From a checkpoint of a small transformer trained on Wikipedia: 3757 steps.
Each number is 500 + 40 x the weight over its row's rms, rounded and kept within 0 to 999. Layers, rows and columns count from 0. Numbers have three digits each. The size before them is the row's rms in percent of the matrix's.

# layer 6 MLP up, 512x160, rms 0.261, rows 435-511, columns 96-127
088:497454522448590506489490536554559549470439531488518540454532485501445522543513478457537486472489
095:478498525500535546469482566461534561495503500530583464472469486554477480530463459465568534505540
098:537475549496535493496521570500475454476539542453523527505578523505487458498496493466500416474468
121:494485563436566518502493462548616462463526536487580469498504506557540517525503488488536591420505
085:451550501448466543560528508498449516463505471453512402519513526489526482524537522512509561464525
101:450482557516516439469426497553505517466456441489534512523563505516533484517427509470437458463570
101:500457448453540540486499466494467471493580440429469494545538457439520454489482509478498435505566
095:513495512548513563480537535501495593464511534511490536494448490527418577552488439433524543516503
111:436573547539479532427478466536527516419585590477489473456508488482525553488479481494494511465490
104:488541430464475553526588519486530462483482534534550516470545454482479485521437594458489495506414
093:565462492566536481460440505500491501467439466538465493558511491531537443440419511555464439471571
084:498493485505498451523552502565516540455616499501428489463538454525498521552459533507506544494467
097:515477577526454503557474549508459496531527564434501417466510495535482455547526492499495479499489
107:483434537447445487479452459540575499483435452501488520515561457569508473534434445554439441481420
098:472426514538528529462540448515509522502508566522486498413459539501464470465473496480515506442516
103:488500486514493536531535521449477467454421577496511543528550466519565501533528544497593495540443
097:563562432517579571472524574515462528506514556485484556461481396536454559518508538518463526469469
106:472571487534482468447556502479462515537487535526528507453448543483461500501532404550552415501468
091:449528508529532473517561517449483458524555547461521447551586462411481493489487487553469528505471
106:483529522433465496455480530495439478493462543535479471534639439476453529504505488445528490479477
096:550430455547483484542474505478545435408411537540515502457480519440587483493497516507567437545507
109:524471502398489442483427495488508552529560484568487465457580488538484487505522508497503471495532
107:489489515496484537473601539440524563483529478460474531378429558487526445520520521468536468585546
101:440464517484498553488512453529561525512407481482552473527454511511539471507508460527530472491475
092:592455494546511542510434528535508542523522499540488470458580512468546497504472560407514520514514
102:507559466537504506448454475459479523474509495485619550447480544405508466430492541531404458490477
092:506521475523525524502509509482496509583467470466500472483588463493485453461498552503530562501464
103:474484494452480520599467507500498584493521539498493487465543525476530558500465485501466486452526
099:566481579452507485457450535486484439501506572530542478440521458525526452478569522524535478499465
107:496558454550510427488526521533531457441531413502526483547512582468521540533487501420484506532444
096:593463499567497456510508517474529493430583518488512502396497475509498503496491523480537492573529
096:537483514529511490469496517485496449523585467447532563422546489526504468478566499453476471629514
096:452439468544538434542499564494478501515503523473524517509521541456462535452478533557459614542539
102:484603473520538548449553500429537480484481455548491517469462510460462563437553508420541514550497
101:459450506508560565466499482516552455468531477503518522548489517550560494546453515406605531448497
101:468499433511497515543424486501517519474496497508442465411508455592523492506585520544492516460513
103:496529439566488457511401512501501525524513452486479442464490502494485476461484485477429559527562
094:526429458506526401560553499486522482419464526538525471471450505502471470508500541518537526557522
099:492430534468505529520458499528494522498470515539456494522518453504484477514507535511453561362505
103:411523504530543485438449496587413488516501518520474568533561486491480593533538493488529563446425
112:475518532395460520525535477527451545481506515427527499503567450575516503475502428509471561489489
097:547473501501486584518475500454552532475469460476523491505461448548502472534523574505510545486518
095:457488531502535503452463424509510482442535523514510528511466430523470558467488559518563540463411
101:462387527535508552474517437483482524496558458439528475415532467406412599508460447521461451472490
095:530495464550448531469532412544479471479511503426559499503498497466484463512510485543495547505546
098:499483519449445508440490534508492446558526501513528515459513481478480460489471517590554555468479
097:582499471503504431440494499476532502458472578577460429461446499554522519484467507502498473489606
101:545461558529511463466535458528539509478555515568553578530467468432465518524519505474531525576490
094:483454555446448533499504503548525483515515472540505504487476489524480465594506475546534626548576
096:531598559536500524502443436521539449502526544536538564517497424545510468423593544502518433506369
095:508574494517498532458538543510451459494565507467535531487563503496488485477487451584556532503450
099:468522520472462545501519440505498549486511464483496588476509469524492415460546509580513513590467
101:492435479493485439457493530525462456440465453476486461493553541477511482419490573537466509597546
104:479538478499481604508509520567498495520541484441492434509516426454533456530499517449533544517455
097:538427478533476502515477541465503496524432526514471556496471470484525430527528505417516441553518
098:462496459450540510511514520485527460485595494518451526487449465511553531487520476429527452490480
108:476447447487521558507483480548530517529494489540520473471512471476484525525522492500499602470493
100:520487518445467517455575483487463461438550490525519496452456514541540450549565532533452538573528
099:511530464527468506471531519521491421486504514430497452418512452464559556463432434481491513516522
101:413519501466490553542469458445523570388532492487514486519518546462583519460513513581448479431532
098:469488536496515579477554466457541570501434471455581528431480456516474415555520486450396527504520
104:482398479439519555471413435441460498511449513476488477442470507518499493431471529479517492468502
099:514457418504559448472463484472489549477547487587511484386508503531449389529514476514476492432463
104:503504498487482513589496525530500447438546411417510474488505506472494519528478518468420474496522
105:532522496491401467490480483471475512491508544461529548588525466485438465458525502456488593491519
095:509503498546490478480490448523461532485475471522537456465519421536443485504490564534424566495466
107:553463476594467458578480517572459508546518482501436477524487503500577430458511426528421535490434
092:494543559485487470467547433469481488553518534438512506455422571449488432509440525416503530522549
110:596603492474500459464490544498552530466499522529499554493573525521522509536486448495583509494419
104:460433498495476459495492545538529387489560452503480555554561550536445510471518477434496538499445
102:509449493563504503469421487500463532493464549472481538511537447479474522542474551443532470530486
090:493452552558475551473467506530522545552520544463460529498456379511552512540435494419558516455477
095:587499453460413492492513463491469495503445487454433486467498498522501564546476523485532508468441
102:499533513479489553431475428503521444483429447485536568508508466471453504464527418569523507470498
108:607495479588501474550500513565550517505539399474520454520532527510541487466547526518516494525508
099:450573505469567542432409470492516483520544500534457444498547463487560467526430532506494516465550
090:467535586460458541468397584493518446502554496482488505491510487452404480513517500479469470425445
# layer 6 MLP down (transposed), 512x160, rms 0.254, rows 435-511, columns 96-127
078:560551427503462482443518509494486488528505461545416482497515533488506517506531550471509460503528
100:541532498482526484443523501476527530483484513545542511468457466515516488535520509545509429407506
105:474502466553509465467509485482579519452513458490473442503502506500489545529465463494417550490401
115:449452527453494495500468447494567525464470500509549522458487477487480450473454485460596582513524
087:468498520565466474570428478399511475508471486506449538555539451534536550531482582576503497511533
101:491521545458488491482468449498451512507500539511511445537510524429553442495499402463499503484573
108:510435457523468605485453567581437465550497539506539488481532474491536545538524526491479447517484
092:469542489473524526586531513513531507530554433471425492537442532510489510472364509493376473498512
116:528566527411465527479460502499569485560425497439498437549488468512522528437524568499419485445484
107:566532455489496473518534527425456530394568542537504535530499529543459529533522485503489513491531
089:538462434555505421578553502500497603458443475470466540521477482519528497508490513496476397463463
084:550514445460469522505430521489468479451506544479574576535460499495522444466502481469512496468520
096:523537472522487443525488552459535540517503491567546451589514420445464545502561527477555465540565
102:514537486526523508563498518429502486558410466423466591568512518477513517556455532449497458500445
086:423480528440500485542482479562414492475483534563494432508443478562523573518465501482463489420509
095:510470580579495429514497445482454480475492481426516469525488534536485421509531497470516569435439
099:559497587547463538468510549476554484550543445561471537465500535526521529466526455483451542505463
105:552478487497573569469445509489508518435491495537507559488507466514533431472503493580516421475509
098:603475521453568556493547490462502509492497456529450504432514557468516510491510458478481456503496
102:451486574475564502544490493527426546480501521539443444518456544504486521507489501491378532484433
095:520540489519479486488543482507490498544405510502450437536527546503461591466502464448498475480432
107:501540486503473570517519438493571531496509499515540489510500532533420518599464497482461557538515
103:513506481563459441548511489533488545464553522511508506479484478368561494488478549463473548441588
098:525526500520522471560525450533534503486485494520441499437374469533430523418570458523571479500421
096:431465536419443526507532517455492494498554442459494473526571496548512475486512470529491528515555
099:552519526476416437477536508494510530540499551558526491477556516469458532608511494470488452489479
092:466519537547543506501491509518519518441495503515462412464472558507527541496471497490500524507411
103:400482501498475523531451486503596487484469482425554399501423451531487455524473441522516519534579
110:521519512515544537497361472558561590481505533462518567566412460522518491431545473498434495496485
105:488516522562439473549545569553440437499461452515496436531510430497520520467498488533537531450455
105:465483462523501485504516514484533593453529486513415443538530571494423501455442412521489481492518
096:440535461562520535439574464505579482549506554515483552507550486448557490499419545464482548470475
093:543511552477516456476547504426520403501502519498527508480416519458478587564493478462478489490538
102:513535493462537477581493483517461468527511521431538459502478570488470470505528469495538517468489
102:502512517515492528435549490516495434516559510530512457511484499444479550446533416502498514488547
096:534496538473440504503474488456471424507576479480595518425503496479555495490493481473521498490517
105:494562410480480513516496464501448463523494496513529456516444479439491509481488426518452527455475
092:456464484521503549502456455609539413481539522481512564503515453511559453482547489553536569506485
101:492465537459439446467410473485560542494478570540493547462575477449512464550453460491492484508518
103:549441459476503532426490615464510492490557511490539511458525395531559524567508483547526551474494
111:469526507506504497432466473536513404549466539408455548456449527550568557553404516518522524541469
097:514507463513488522522494552510485530545540451465507473484466546440502473516494396440495508455471
096:440473551564527525547563466491484481507472493524478441439528630503522468480466537564488571477459
104:422554505445464509422529459446524533487455496545524492480521469516519482482530505429444480494466
100:551423517535489510457489496534537442499457461452522544472529450517451487568531530501527544472546
111:499463481513544516496543473483481582512559488576455480485455514426499505552543495496448496443484
097:549454501484467438552524543447505471471498541506488523486538560522464531495484517578497586555546
096:477542433513507465493556515409518498530457455497527405533528507524472570528467452501460494477473
090:585472514482562500471531514533475553423512504494500533541557472479509543467476508470454459489504
100:499583546474567482485505462466488458520541483525390518510522519501558529528526482461490502509487
099:509551440494484551573517602488477452486533479482425437511528450483529532529509556478491517510569
107:506515506506437504442434387494463485572606420490533565476571479464486495467461482544444491520465
094:497500534474500529484505459521509455466461442562538531504561479458553446494489472469485530432462
107:541596524513480370502552457532531515529467482476498433538432492493484474532525548451480512492521
103:485530493545391524572519518534457425511503530490517498498494491526471526480545586484548492485559
097:447465465436560514484546527541494567485466425517431534511483497515527527532547551509515538522461
106:499520533515524469530565537471512428426485463515481467485485502567494495528475526518511451542541
107:508487473496477495466392471462506522524465423492531474511543469449513478523445502552516477461530
099:551536493515577507570453528444514515519483531478502505539543554483548459441529451560522519469527
100:549470494416512466493516477451558484484441546511513477529470460467464489492470538432505522505525
100:537425472480589487508480465554465481498527546552473488524502524541611519536478491518463520535447
109:471498447578480534564537468490428470516449500510464471515559462488453429484497508555466486522527
102:484489451518527425500466563445468513462508536560508521506517538491542483462465493457532510467449
096:464561467565467554544500555573577434537531519469575508500482479509461510471498576438515531515509
092:479479597487507499454555470512471475509556451474488477479526547440535475475494460514529487500438
096:529504508478490499478454530598554507556507476527533485507434485484563474501454555416520414544510
104:512489535537490382557535606497579610410463494484469494478453545500466431549498519448453480489475
096:572454471489510487542524515402501463494516455530469433499512457509463446478547449496480549547468
100:553442526468434482528481464550460530556514528526562499549421488503490536547473495447496443475521
111:507545438531521483485429464473536522522494477492520478555471439511502566531512458474404501523567
081:473458464505503424500488516479465457482440470476449450510456514501450510498477446553520465475577
086:491581521473508531533486483477479486407430395522492527476631495497447461490569480488511463464550
100:496432585503522518503486607480501489442501531497463467591531527524544452486504493520513461475520
100:495428483535477511495479597481476512452441570464488494552500540521516496498567544444548486495530
111:546524537511431476504472477605507483536559586566557534534494522411481524495517493505510534543519
111:507536565552529518516545457526485502454479513503449517511525500525505501570467540514447532505444
087:594508494534576450473520488492494461500520508545479505491540540514514498468454516504517570527503